Each number is 200 + 40 x the weight over the matrix's rms, rounded and kept within 0 to 999. Layers, rows and columns count from 0.

# layer 20 MLP up, 768x192, rms 0.146, rows 621-765, columns 0-47
304,110,172,178,178,148,144,212,246,157,198,189,185,167,175,194,194,227,81,203,219,316,246,257,221,193,200,204,152,207,170,189,211,254,222,215,287,129,109,189,202,207,243,209,194,187,231,195
149,151,261,111,195,188,172,189,248,216,152,210,155,183,177,218,215,216,178,180,194,212,196,220,153,151,160,277,170,191,235,176,200,220,222,163,218,283,179,171,180,154,198,228,183,180,257,184
213,228,208,279,171,220,173,203,216,238,181,211,167,206,169,214,182,224,190,202,256,211,214,233,181,196,213,179,282,241,194,171,217,187,169,216,223,204,196,197,220,175,256,216,208,190,171,146
121,203,196,179,194,269,195,211,229,269,179,193,129,161,220,220,150,272,204,173,228,156,179,249,165,160,274,165,143,195,265,105,248,189,232,210,238,166,166,197,185,253,145,228,191,193,175,176
180,254,147,289,267,163,140,132,189,266,122,207,268,262,165,234,153,185,153,153,234,244,166,219,223,263,276,152,188,259,204,241,134,236,204,187,187,225,178,219,235,238,155,192,223,218,244,187
202,213,193,162,256,267,171,178,181,187,223,222,176,197,194,257,230,252,236,186,101,163,155,206,171,214,174,114,161,203,181,142,199,200,190,289,185,222,164,249,168,230,185,190,187,180,235,136
234,133,172,249,151,195,214,232,203,209,242,243,188,152,261,229,228,145,203,215,226,192,224,197,220,216,138,265,145,173,116,236,141,152,177,255,195,176,180,112,172,169,272,201,251,187,314,180
203,197,271,155,213,264,204,121,179,227,244,160,234,166,247,219,214,248,234,179,231,207,139,231,242,233,179,142,198,163,170,192,239,253,179,203,169,105,175,209,140,144,204,199,187,217,166,246
249,162,208,180,226,153,209,157,145,213,213,148,222,254,167,178,196,202,246,231,141,206,206,150,263,230,228,107,167,197,172,261,233,162,211,129,214,137,179,177,326,111,210,194,223,234,228,280
118,282,257,219,147,226,161,250,212,218,199,254,185,246,149,193,221,192,210,225,192,203,169,253,205,134,173,228,202,209,162,179,203,217,243,196,210,199,251,230,133,215,177,247,163,190,201,237
240,169,276,223,186,205,190,191,183,322,204,177,232,127,197,198,195,198,234,164,167,122,156,238,189,250,236,253,163,165,165,201,228,148,180,195,163,142,262,202,190,219,195,151,219,227,201,220
235,152,231,227,206,202,163,129,144,170,226,200,241,251,184,213,221,231,215,155,217,145,177,138,163,296,279,252,206,192,219,290,237,191,217,184,205,208,173,169,203,247,251,222,118,173,224,140
165,168,219,205,286,150,236,209,277,302,106,211,178,153,173,248,257,249,242,180,244,221,201,244,142,200,136,180,174,202,153,184,170,209,215,244,215,264,182,267,150,248,220,191,160,187,200,163
169,227,267,213,254,215,143,170,149,273,165,261,231,211,151,261,197,253,209,285,174,206,210,198,175,194,261,144,203,163,146,249,196,212,212,238,226,232,238,256,235,132,147,159,177,230,217,153
169,236,192,187,211,179,179,188,190,177,132,203,217,158,226,221,210,256,235,200,241,192,196,234,156,211,215,206,145,218,202,182,161,250,220,207,229,227,185,200,222,204,222,173,184,214,225,207
158,193,180,241,217,221,171,105,165,199,164,158,281,267,172,219,227,198,276,131,206,221,202,217,215,209,141,222,210,145,123,193,203,237,138,179,223,176,174,247,143,174,155,185,208,204,170,245
161,212,249,177,187,227,214,223,156,174,148,227,194,218,156,188,188,136,167,224,122,227,183,149,121,201,237,169,179,173,225,229,265,208,217,255,218,191,259,170,216,211,248,118,230,235,302,279
213,264,257,135,191,193,189,159,151,164,144,182,212,209,193,254,226,206,206,273,203,165,121,181,166,198,248,192,161,165,288,185,184,192,226,162,194,202,159,235,132,181,210,172,227,302,234,208
219,164,210,226,226,171,184,147,198,262,204,189,186,189,223,211,180,229,220,217,244,253,192,227,146,225,189,183,170,186,159,191,160,180,234,238,196,287,214,151,148,202,168,126,206,133,177,160
178,293,199,165,152,132,234,211,162,181,227,262,309,182,241,185,209,240,290,256,187,187,195,236,277,186,176,163,237,147,167,188,202,209,208,237,189,172,119,271,206,217,204,160,214,188,245,214
215,205,176,155,196,173,186,188,179,199,202,222,220,212,158,179,155,195,243,213,194,187,250,185,193,203,220,172,217,221,180,213,124,163,279,185,179,204,164,273,194,203,204,169,151,266,172,251
135,250,181,208,262,98,229,155,185,256,180,199,183,201,196,180,198,125,196,192,184,227,192,176,245,190,216,222,215,124,194,183,165,226,232,194,184,234,183,179,156,226,115,229,160,188,176,216
226,193,160,198,161,209,190,189,201,206,202,201,151,183,199,233,228,209,228,138,148,195,214,187,136,154,220,223,185,202,195,154,239,248,208,204,194,221,196,174,241,195,212,143,254,229,209,246
214,239,216,223,133,239,250,235,197,264,204,182,194,279,221,213,202,156,236,198,173,129,214,238,188,168,182,243,126,188,180,203,188,156,141,255,191,173,188,180,204,198,160,225,189,195,173,281
240,141,140,144,311,275,232,178,194,287,109,238,181,170,183,177,164,205,200,194,212,234,198,168,212,203,241,259,207,215,181,255,127,269,198,247,223,175,110,191,131,181,220,217,179,122,255,250
156,200,174,218,164,210,182,133,184,180,157,198,193,216,184,151,256,198,121,129,201,258,222,231,207,188,216,204,231,218,161,230,179,320,157,172,173,127,239,189,201,180,213,239,221,179,206,165
225,214,158,218,306,166,105,209,212,249,124,231,265,192,221,163,163,159,238,260,279,198,186,231,194,196,170,234,226,227,130,199,255,248,215,273,207,207,207,179,218,138,156,215,253,226,126,157
192,233,242,189,90,160,186,185,172,190,195,174,176,286,164,180,92,199,194,201,109,202,192,91,209,182,240,176,171,125,256,154,149,156,193,239,177,278,179,241,230,206,167,151,207,242,209,227
217,199,194,139,189,204,177,215,205,209,189,202,191,182,170,200,194,168,241,223,239,171,205,186,185,160,186,155,205,215,236,168,161,220,266,182,152,219,220,216,194,173,151,195,107,281,215,189
193,208,177,167,181,207,230,208,246,180,209,213,177,205,131,197,187,229,191,198,202,165,199,199,154,166,201,119,185,252,236,177,237,154,197,227,199,201,197,211,202,171,227,167,178,214,193,160
192,149,112,169,163,170,130,193,219,115,172,113,254,148,148,132,183,200,187,282,159,220,218,225,173,192,205,215,270,187,210,224,242,228,212,212,131,218,224,177,149,162,161,203,127,168,214,227
160,182,183,188,229,165,266,179,161,191,207,205,248,175,276,142,225,151,179,157,206,209,193,246,232,171,196,156,212,186,191,142,174,156,212,178,263,201,213,193,186,155,161,151,243,181,164,194
237,300,292,129,193,163,198,138,176,176,204,266,167,177,220,221,174,192,182,199,255,213,187,146,248,213,202,173,245,194,190,183,176,226,238,227,199,141,280,266,241,221,159,194,175,276,268,176
188,278,249,152,169,208,172,105,193,206,266,168,132,222,187,198,187,165,152,190,181,197,197,231,145,187,127,137,249,209,151,123,231,219,200,201,216,163,222,217,169,210,192,170,149,288,254,177
180,273,203,237,245,190,167,112,228,172,154,191,181,211,187,134,205,225,210,198,277,134,202,156,227,215,176,192,178,206,292,194,244,164,206,278,205,157,208,255,208,190,258,245,183,236,186,149
224,211,249,243,192,182,211,179,224,296,306,223,231,248,143,137,251,232,180,149,314,179,160,166,271,180,209,140,185,215,169,283,149,248,237,144,132,194,198,265,233,171,162,218,234,146,182,194
196,212,166,256,150,193,166,259,188,201,145,156,280,169,162,198,239,222,138,156,184,168,260,180,218,129,186,228,153,187,237,201,153,216,255,164,183,194,161,150,192,192,194,197,192,159,214,216
139,207,221,236,168,222,226,263,237,196,229,213,178,187,135,157,188,185,298,220,213,183,235,214,165,197,217,234,179,171,114,194,239,205,129,193,282,235,189,177,255,217,198,124,161,187,170,140
242,141,277,142,133,258,212,177,140,263,147,159,134,184,194,304,199,106,285,230,266,160,262,251,167,187,142,151,169,206,165,186,210,197,202,177,259,149,255,226,265,184,280,152,248,163,209,209
210,231,239,229,224,205,138,193,163,228,235,204,230,168,150,171,253,203,179,246,209,249,143,167,137,126,159,217,213,117,233,158,193,267,166,184,216,192,304,183,231,238,227,137,166,214,135,217
184,203,255,249,259,288,243,237,190,185,254,182,185,227,232,255,225,251,237,181,189,156,193,202,169,230,218,126,148,250,188,192,181,155,154,195,259,137,180,218,213,240,235,163,176,108,187,174
196,255,208,204,174,215,172,145,242,228,201,318,245,192,184,239,228,160,259,232,267,126,231,166,246,156,219,235,207,219,66,224,189,199,209,178,204,234,158,146,206,136,164,154,172,208,97,177
207,220,212,249,146,171,226,202,184,246,249,197,196,221,221,193,195,153,241,141,191,263,232,226,206,187,203,239,186,233,219,153,188,158,196,249,209,201,188,211,239,179,246,192,229,209,239,187
238,223,229,198,209,207,149,137,181,236,182,180,204,190,226,192,242,277,94,282,177,265,200,150,106,227,166,228,223,211,212,123,243,129,186,215,167,174,193,172,240,191,170,78,162,233,159,190
97,232,163,173,122,222,198,134,170,233,173,228,269,151,205,212,232,207,135,213,233,187,218,198,141,173,233,155,181,184,265,146,253,121,223,265,221,187,205,262,167,161,154,136,181,285,283,207
235,199,230,192,243,200,158,168,219,153,122,221,184,183,195,161,189,198,179,237,122,229,172,168,214,143,248,162,156,69,263,257,92,194,181,242,179,158,154,213,221,136,166,144,147,175,252,160
179,153,228,201,217,225,199,220,263,222,145,147,208,269,237,157,257,205,262,132,190,222,258,208,250,176,195,240,185,212,139,194,208,151,268,212,231,220,195,204,230,161,201,211,274,183,225,184
182,296,152,213,177,300,266,127,182,205,248,320,193,226,270,143,215,167,195,215,171,211,226,164,210,298,211,243,238,221,254,263,196,144,184,210,191,158,243,286,200,237,146,167,195,181,202,284
222,187,114,208,283,139,179,114,212,228,213,151,213,202,189,145,287,201,211,218,169,206,237,199,299,124,278,153,192,142,203,238,173,197,220,238,203,260,221,273,210,265,247,184,237,188,224,216
211,246,280,210,262,176,211,146,155,179,237,296,234,177,154,212,209,230,242,234,260,161,169,210,194,275,195,217,157,168,242,131,194,194,259,247,237,189,203,219,213,222,182,239,240,206,208,175
195,189,165,177,203,248,236,237,242,251,150,206,233,186,161,241,201,212,220,216,216,190,125,277,209,149,191,206,190,156,239,275,175,210,167,219,255,185,173,228,251,225,255,277,201,159,155,211
129,173,210,199,214,286,205,198,174,266,252,243,219,269,161,198,181,216,151,178,132,126,168,159,153,206,224,242,252,207,167,233,189,232,216,178,275,189,232,237,152,239,195,216,161,145,185,165
220,232,160,189,191,95,222,214,189,226,165,250,232,167,164,153,219,188,137,152,118,244,206,177,212,241,240,200,208,245,211,227,160,177,167,218,142,246,191,296,262,117,247,235,181,156,217,244
186,156,224,157,215,171,190,190,236,224,230,161,213,226,137,227,227,147,245,215,152,207,168,260,235,265,125,131,255,233,191,177,260,163,177,171,179,245,252,232,245,218,162,231,195,167,200,192
161,141,276,200,127,169,175,299,141,231,166,217,228,162,182,167,203,175,275,233,194,216,218,287,250,215,127,204,168,194,173,232,285,216,341,207,259,228,257,156,184,298,189,156,251,158,230,201
141,217,270,227,207,244,220,209,148,194,225,198,152,119,237,152,204,192,202,162,182,200,204,145,148,144,253,298,240,205,253,255,256,141,243,209,207,167,198,146,219,137,71,186,144,260,193,143
176,207,162,178,197,211,258,183,194,241,172,183,221,273,179,151,173,202,206,320,200,227,179,142,136,183,234,220,172,132,278,211,169,208,225,235,163,189,240,208,227,185,180,207,235,186,194,241
203,239,191,157,171,138,200,176,212,201,185,199,224,203,226,232,231,212,281,311,208,258,287,178,157,220,271,103,231,169,195,195,235,194,234,192,205,169,253,182,277,188,191,195,183,148,126,204
217,244,180,203,260,246,209,279,202,164,150,144,239,225,184,203,228,245,117,271,194,137,229,189,198,251,230,235,203,185,191,264,205,233,183,129,130,204,232,176,205,164,208,213,204,104,201,190
218,196,226,192,155,258,213,186,218,207,190,154,205,200,210,201,230,215,242,197,162,151,212,233,196,264,215,249,163,200,148,188,262,241,205,189,141,160,229,228,166,216,188,223,155,183,179,201
168,169,185,214,238,181,192,190,81,211,234,236,183,90,231,202,245,186,181,152,133,188,245,168,179,195,303,133,197,217,205,279,175,190,265,185,265,172,211,187,235,172,208,227,251,201,219,187
223,202,299,235,198,220,221,208,160,182,187,170,142,239,134,228,203,164,240,203,183,149,197,230,212,111,188,143,139,161,222,229,263,217,190,222,310,248,128,180,185,164,172,206,212,246,271,258
274,178,228,247,149,211,226,233,278,237,225,255,218,155,248,203,182,201,160,277,149,230,218,229,212,145,207,215,189,251,233,220,226,220,167,237,219,256,121,108,242,265,195,193,214,129,126,134
207,161,188,169,216,163,192,132,233,297,243,209,175,226,241,253,159,244,137,222,222,241,152,216,164,295,231,242,248,148,238,145,173,229,178,312,132,83,264,160,280,259,263,198,244,193,228,186
263,279,232,221,234,283,135,190,223,212,177,236,266,232,127,253,246,138,219,202,180,138,192,237,108,172,210,177,212,197,240,184,204,149,270,160,144,177,169,149,238,235,281,167,145,198,146,94
238,182,278,202,208,204,165,248,271,298,182,187,243,210,160,282,229,179,219,232,202,236,212,145,251,162,170,183,167,212,167,186,197,229,148,162,203,219,256,229,183,162,266,197,167,196,212,246
137,231,170,144,178,196,125,234,291,207,201,194,282,230,227,202,234,279,260,224,213,222,242,144,250,193,189,187,218,166,230,275,199,193,242,206,138,147,162,194,217,201,180,167,247,227,181,249
263,88,248,273,287,238,272,210,199,224,209,122,195,208,186,208,163,172,221,250,121,243,237,217,153,189,174,199,195,208,154,231,125,218,199,259,138,219,214,201,289,211,256,151,106,149,136,207
176,190,139,173,139,202,249,218,200,206,149,234,182,226,180,170,162,315,238,169,234,221,264,211,203,192,193,198,232,209,175,249,164,234,228,164,163,177,287,232,254,121,185,172,145,163,197,209
229,203,244,282,207,252,166,200,138,116,201,249,226,242,182,166,188,220,180,297,216,224,207,160,145,215,142,274,193,209,205,222,164,219,255,218,198,149,241,200,260,111,196,262,242,146,187,192
234,253,177,138,174,266,239,117,205,171,168,242,178,270,167,216,189,138,317,163,188,182,227,206,195,152,219,209,193,204,165,263,289,271,266,176,225,242,165,177,197,128,253,181,233,176,254,311
263,130,173,225,174,88,168,160,267,211,190,155,232,212,176,221,272,194,226,124,139,204,142,208,191,203,262,234,154,221,232,156,161,220,204,149,207,177,271,233,262,88,146,183,234,152,262,206
245,168,184,198,183,175,131,214,197,236,178,190,177,189,182,207,198,192,252,205,223,247,166,138,255,174,207,200,204,187,229,193,167,191,199,206,251,193,197,192,224,210,223,243,198,234,185,172
280,265,298,206,227,191,192,169,260,190,190,192,98,263,251,183,194,175,166,165,251,137,278,231,189,212,241,233,162,159,152,193,274,163,221,175,140,248,235,215,186,243,178,225,158,254,190,209
174,159,147,149,232,242,196,190,207,188,144,163,224,181,196,255,173,249,216,202,142,238,199,131,208,153,141,196,240,223,171,186,131,147,295,199,259,247,275,285,223,193,184,138,178,226,294,219
163,251,209,214,252,180,109,202,233,255,236,192,189,213,191,238,283,170,284,231,158,166,205,200,131,183,272,237,174,196,269,221,131,181,241,187,241,216,208,70,231,225,236,195,211,239,202,97
205,136,205,209,262,184,229,254,213,204,297,183,148,174,201,181,216,144,185,219,182,185,218,171,179,192,253,246,211,191,172,239,263,179,248,175,198,211,197,216,202,226,131,225,220,221,198,201
192,227,218,233,193,202,167,146,173,220,210,118,160,138,200,160,177,210,244,186,182,161,235,188,148,167,132,206,175,193,180,209,227,213,231,176,211,146,175,167,169,228,188,201,250,208,204,84
162,209,230,172,170,202,208,211,184,195,149,174,224,211,196,202,204,218,206,191,195,217,201,251,221,256,200,182,175,196,186,181,201,195,201,194,198,248,190,197,215,162,235,206,152,180,243,189
210,263,188,212,228,211,173,268,174,161,228,177,181,212,191,190,262,138,240,214,154,227,200,193,263,190,247,263,197,233,268,220,207,241,177,200,158,218,146,160,193,169,277,156,169,202,214,185
167,202,231,211,198,213,255,214,180,249,227,210,163,191,165,192,230,180,238,185,119,229,197,288,226,189,191,218,190,211,154,230,149,215,273,208,150,145,124,238,225,194,175,233,230,200,225,129
184,228,229,274,189,280,215,132,268,245,217,279,205,184,168,173,239,183,197,225,245,245,161,163,172,111,140,227,196,200,220,97,153,202,343,120,149,177,190,174,251,211,182,236,131,249,194,218
186,330,208,205,185,236,127,205,286,209,255,223,281,160,168,155,203,283,206,215,151,153,190,205,270,251,182,173,245,188,203,187,224,172,244,190,166,258,180,238,276,247,206,150,180,211,225,97
271,280,193,116,159,236,212,95,273,225,116,219,193,192,154,223,227,230,151,146,213,275,205,187,178,168,185,217,179,240,187,185,211,201,200,182,190,146,93,211,177,248,273,239,123,194,141,186
211,268,265,250,154,192,131,208,159,200,269,242,192,246,142,182,269,181,215,158,223,212,219,218,222,236,195,218,216,175,216,170,214,162,262,162,235,232,183,157,191,179,227,180,141,224,241,178
240,113,232,233,217,162,238,150,178,187,138,193,187,210,232,240,263,233,242,185,189,193,171,177,120,193,262,255,234,205,238,233,141,210,127,245,138,197,255,269,260,152,218,244,115,189,113,219
193,212,150,221,204,152,238,110,141,171,132,248,186,172,188,146,194,244,184,127,141,196,201,228,182,165,155,257,193,78,202,184,145,212,203,254,205,213,249,192,240,200,237,239,180,131,229,161
210,222,241,223,274,175,226,150,198,159,141,186,201,196,226,201,210,148,291,168,196,157,222,232,234,158,257,209,206,176,303,167,260,235,264,244,207,236,153,119,240,116,192,104,222,226,283,233
198,121,166,231,238,189,226,135,190,235,154,280,238,190,158,226,212,207,251,186,153,187,158,188,103,150,250,261,162,280,161,186,229,228,208,145,197,181,158,210,178,209,158,198,170,149,290,165
200,147,213,93,233,209,247,171,177,255,179,184,131,184,222,197,192,190,187,210,169,258,197,199,270,163,323,153,215,154,208,135,167,238,222,256,177,268,254,155,227,174,172,196,207,191,245,252
149,105,211,149,222,247,196,139,264,286,191,199,224,202,167,207,165,243,223,189,230,213,209,256,156,203,226,107,133,189,233,216,154,214,145,216,242,219,225,237,189,182,240,186,157,251,206,209
165,219,150,173,226,232,257,210,191,224,217,181,181,206,179,257,201,248,289,248,153,204,223,137,238,173,135,148,193,180,203,239,163,120,221,211,139,231,242,231,230,171,271,278,238,296,186,297
180,185,203,208,179,201,197,178,253,156,175,169,160,241,207,256,198,169,192,242,268,193,199,173,189,213,282,185,120,231,177,259,217,165,217,201,207,166,162,278,215,215,193,189,167,196,210,195
163,157,255,187,155,213,222,177,220,223,253,151,230,222,185,119,244,172,169,242,187,230,123,186,174,219,170,232,187,204,165,174,145,222,226,220,176,184,186,158,250,227,167,216,191,158,158,173
181,211,142,216,144,186,207,278,243,183,250,214,145,203,274,140,219,124,234,240,216,129,232,297,120,140,261,190,153,266,130,202,314,183,236,278,186,210,231,222,192,216,188,177,189,162,164,188
136,210,183,161,195,197,146,127,170,147,270,186,215,198,144,231,249,149,191,296,178,179,201,120,173,235,226,145,218,233,165,230,249,160,171,142,188,152,175,201,158,173,167,132,196,206,169,144
100,238,251,207,164,273,228,203,200,229,231,212,215,228,183,197,220,246,210,215,202,243,190,227,212,243,151,176,216,171,141,172,216,226,226,218,203,180,258,284,215,215,227,165,192,229,290,230
233,146,222,200,169,218,221,197,185,216,210,216,139,214,202,171,217,226,197,188,153,149,190,194,192,172,170,136,201,160,249,186,200,255,183,215,180,195,171,225,201,247,240,203,164,234,205,227
254,269,255,242,213,169,147,232,147,198,214,229,243,142,189,182,227,260,149,217,210,251,165,153,293,204,138,230,228,140,199,191,204,214,213,204,159,143,217,264,222,198,253,176,183,246,203,216
236,208,288,207,240,211,216,149,183,225,222,169,231,238,260,198,187,92,198,223,169,287,183,250,110,197,166,183,190,143,133,242,235,275,141,246,260,217,224,176,211,177,292,156,101,223,146,203
270,234,223,247,129,186,253,233,285,191,194,141,189,188,120,194,188,223,144,247,72,168,231,207,208,225,187,235,145,287,182,272,231,158,228,237,252,215,168,141,169,165,226,156,230,187,243,259
150,180,272,214,162,255,201,232,174,115,190,187,314,189,199,199,231,204,207,158,242,167,187,250,203,155,190,138,205,189,174,224,189,193,202,268,212,160,201,173,197,229,175,150,188,198,243,185
148,162,308,204,122,237,219,175,184,155,253,148,186,173,223,127,136,117,213,194,178,233,268,232,161,214,226,147,243,167,143,229,227,235,245,218,165,233,175,176,241,173,158,253,251,252,212,152
209,213,95,199,240,163,217,125,214,171,244,214,204,185,185,193,206,167,258,242,210,219,195,228,173,185,185,199,154,163,151,101,146,258,261,257,217,218,250,211,174,141,258,157,188,172,267,217
129,172,160,172,207,196,152,200,255,152,169,260,241,156,145,164,248,191,226,219,258,191,243,196,159,262,196,199,246,192,139,149,237,217,149,179,226,152,228,268,165,253,228,223,254,188,225,181
169,166,212,170,227,239,155,205,180,223,194,186,157,270,132,163,286,112,217,137,216,232,213,154,267,219,133,159,181,216,247,178,232,183,210,153,161,198,209,283,202,214,238,216,165,152,209,247
224,206,266,161,192,223,182,150,155,237,210,178,155,188,190,270,193,237,188,177,162,227,159,34,209,170,166,201,199,238,145,258,238,227,198,224,183,198,191,145,282,207,134,125,233,117,267,172
144,233,200,218,122,188,211,183,227,225,234,226,171,276,208,218,159,164,285,197,246,153,159,147,195,197,217,165,157,157,205,185,247,77,180,185,228,245,145,254,278,186,151,176,170,192,118,199
173,248,182,204,256,188,101,237,192,139,227,264,187,235,215,216,193,234,163,214,134,197,215,197,194,231,240,153,143,263,286,208,203,196,330,210,201,231,147,186,166,168,220,235,283,163,254,270
191,279,294,154,256,209,209,236,176,155,236,162,161,217,190,197,158,229,220,212,174,221,202,208,165,199,180,220,172,241,221,180,195,186,181,232,243,176,228,222,257,192,195,189,119,174,201,202
148,268,241,225,180,223,188,101,146,219,179,198,180,201,152,210,163,258,168,176,133,226,182,212,173,302,145,225,192,193,158,157,190,266,227,239,199,221,166,197,206,169,151,120,204,215,205,169
211,182,283,269,208,250,145,155,203,213,206,281,216,234,195,266,203,207,159,215,216,162,251,204,208,209,213,315,177,138,192,218,167,206,260,150,161,158,160,154,112,236,177,194,164,212,161,227
199,211,223,159,215,264,189,158,202,233,223,158,160,147,213,174,240,186,215,166,257,192,227,126,150,174,239,242,184,264,231,163,227,175,225,202,157,262,238,196,174,240,102,240,206,175,204,141
169,238,229,192,144,228,201,211,189,166,154,201,141,223,196,228,224,122,122,282,153,221,225,105,148,124,144,235,280,241,178,207,260,128,192,170,189,217,233,118,192,253,230,142,206,225,267,198
157,188,161,246,181,256,254,222,159,229,230,202,197,214,225,181,185,173,189,206,258,199,179,201,140,174,172,264,207,252,125,132,191,276,198,226,225,198,195,202,253,202,178,258,141,191,181,240
182,338,221,193,234,185,104,194,237,158,183,157,235,151,256,174,213,191,217,249,162,179,137,202,195,140,218,224,166,247,310,211,245,122,190,274,177,141,167,222,194,158,221,205,220,176,294,154
173,176,247,196,140,166,145,219,200,204,183,210,195,232,199,163,237,125,260,223,228,221,223,195,145,88,226,176,128,239,241,184,105,124,145,189,188,220,127,160,170,203,188,135,267,249,158,199
165,218,200,211,229,204,194,239,228,200,150,158,252,216,140,166,231,148,161,218,165,220,237,220,140,206,194,136,240,209,230,163,233,133,192,110,226,232,174,231,166,255,198,206,211,189,235,156
174,131,155,189,171,179,228,154,171,192,261,197,258,208,184,189,330,245,179,139,159,180,218,204,242,94,229,197,180,167,201,189,236,216,198,233,152,185,238,170,156,154,216,192,195,127,202,166
216,180,135,274,218,239,192,206,244,189,245,162,148,186,208,218,261,228,193,270,181,161,180,196,286,245,173,124,160,204,175,160,158,250,188,143,143,199,243,231,161,238,226,191,200,169,218,140
200,232,183,188,204,119,161,218,123,232,174,140,275,174,220,205,241,222,284,204,205,229,313,180,189,194,242,196,174,174,147,157,173,202,244,218,215,166,150,181,242,141,132,207,149,178,186,196
181,238,155,227,311,211,192,156,196,205,184,216,235,253,199,186,206,194,224,143,234,244,161,203,307,235,181,300,150,161,179,225,206,189,268,170,271,230,198,209,169,198,146,182,156,171,264,165
220,225,171,204,287,236,239,213,168,221,225,198,231,222,191,236,209,229,237,163,198,207,221,223,170,166,194,157,110,216,228,176,170,228,203,221,220,232,210,226,180,213,197,185,208,212,194,243
168,203,160,221,147,170,155,266,198,247,259,185,226,217,241,152,184,194,191,176,176,195,218,187,245,289,292,257,237,170,236,216,210,207,227,146,196,272,170,228,128,177,199,154,114,180,150,211
133,142,188,180,223,184,193,210,187,172,252,229,208,161,172,153,189,188,206,230,155,259,223,199,167,188,223,231,170,180,223,169,217,210,168,259,237,256,195,191,244,234,306,219,229,236,207,162
118,225,158,136,227,229,217,193,135,207,217,182,225,244,189,195,182,173,157,157,172,209,151,142,183,159,307,173,234,176,192,163,276,203,123,214,156,182,210,204,150,196,218,101,257,219,261,139
121,246,156,129,122,273,232,152,184,193,211,203,257,284,207,248,188,188,234,230,162,155,146,199,229,233,197,185,148,88,148,279,215,260,201,242,212,116,207,179,272,181,200,212,170,161,281,92
259,199,205,226,124,142,176,165,143,284,164,215,196,218,244,269,153,217,127,152,230,156,205,181,260,226,154,164,218,169,243,163,225,212,189,216,338,252,195,238,204,131,293,187,133,163,218,232
189,159,171,233,169,269,227,198,268,184,132,206,215,246,251,176,249,215,290,187,245,245,250,189,178,124,208,186,218,134,211,262,158,233,185,222,189,191,197,111,185,174,206,168,216,199,151,223
180,241,139,144,291,269,269,122,198,204,249,237,207,145,197,232,213,145,226,222,252,205,224,133,141,227,241,235,177,258,236,149,215,238,226,251,221,184,181,169,215,213,196,220,206,177,217,150
178,122,216,106,223,208,281,210,190,185,218,209,231,192,134,234,254,231,207,219,189,264,150,155,257,123,264,206,192,150,258,212,297,198,160,250,236,144,256,251,262,197,195,236,214,157,255,185
173,197,180,189,242,245,216,184,202,211,183,167,232,198,239,215,261,204,236,211,268,262,135,190,245,226,200,184,155,145,161,193,230,208,234,168,254,198,179,152,210,224,224,247,184,152,226,187
206,253,229,199,129,222,237,216,173,214,173,200,175,211,182,154,200,212,182,187,168,170,253,192,170,202,165,242,162,184,179,196,202,284,156,248,189,176,169,239,232,236,217,148,142,218,215,172
256,172,237,187,167,220,154,196,235,221,183,236,243,250,169,205,221,213,141,207,106,168,168,171,181,251,155,174,192,293,168,207,156,173,254,187,218,202,169,208,248,165,175,237,265,187,298,199
162,175,189,191,194,256,202,176,245,192,185,134,181,228,120,266,277,159,196,111,171,202,188,161,141,203,249,127,205,218,173,155,189,202,258,179,218,123,164,225,207,215,234,176,226,280,232,191
208,322,197,288,130,243,268,203,198,188,222,228,229,231,212,207,210,249,143,231,176,201,146,238,138,180,212,227,167,217,201,194,186,233,221,257,218,174,274,138,148,207,288,148,239,178,92,168
264,244,219,211,258,213,191,257,247,186,148,141,158,185,216,77,145,211,278,161,203,163,277,175,184,156,218,154,210,149,282,133,194,215,234,227,238,239,194,283,196,185,152,227,105,161,201,233
163,192,187,189,267,243,203,163,251,176,181,190,206,276,211,185,260,166,274,177,251,233,208,178,169,213,242,241,154,180,256,199,286,189,200,221,102,192,165,267,186,226,217,226,189,192,252,210
156,227,134,223,303,228,213,147,195,226,190,268,235,219,164,218,217,157,215,225,168,271,245,203,177,167,261,172,126,196,211,192,222,215,239,190,230,155,205,224,153,239,186,196,224,227,192,205
167,257,200,213,170,208,169,181,230,240,165,171,168,228,147,208,226,185,213,257,275,257,214,228,221,235,205,227,188,220,174,201,166,215,246,169,179,189,170,215,181,214,198,270,244,228,211,165
153,245,192,215,193,292,222,193,226,218,173,208,184,158,142,191,234,225,214,197,141,158,202,169,178,117,175,230,228,150,197,163,247,227,204,139,239,205,146,164,165,180,200,261,139,157,188,186
201,215,234,161,283,148,191,245,233,205,259,231,247,211,205,144,244,180,208,219,184,226,265,200,95,252,219,179,131,284,228,142,194,184,239,213,163,170,147,214,127,162,224,187,204,108,188,220
236,204,243,276,148,163,151,178,216,122,131,175,167,245,247,181,181,87,212,268,187,320,194,240,166,184,219,194,174,103,186,241,228,170,258,222,119,163,211,186,226,146,202,150,195,192,216,201
148,238,226,265,251,205,168,131,198,214,213,216,234,246,302,141,217,262,179,160,235,108,223,184,286,134,209,244,150,203,203,311,136,212,252,118,197,173,244,198,181,196,198,135,240,194,196,263
231,215,249,252,169,177,132,37,191,220,247,163,225,152,185,166,110,214,259,281,218,244,145,197,165,258,250,211,205,128,212,247,157,217,233,206,222,172,211,252,170,181,149,208,167,239,164,199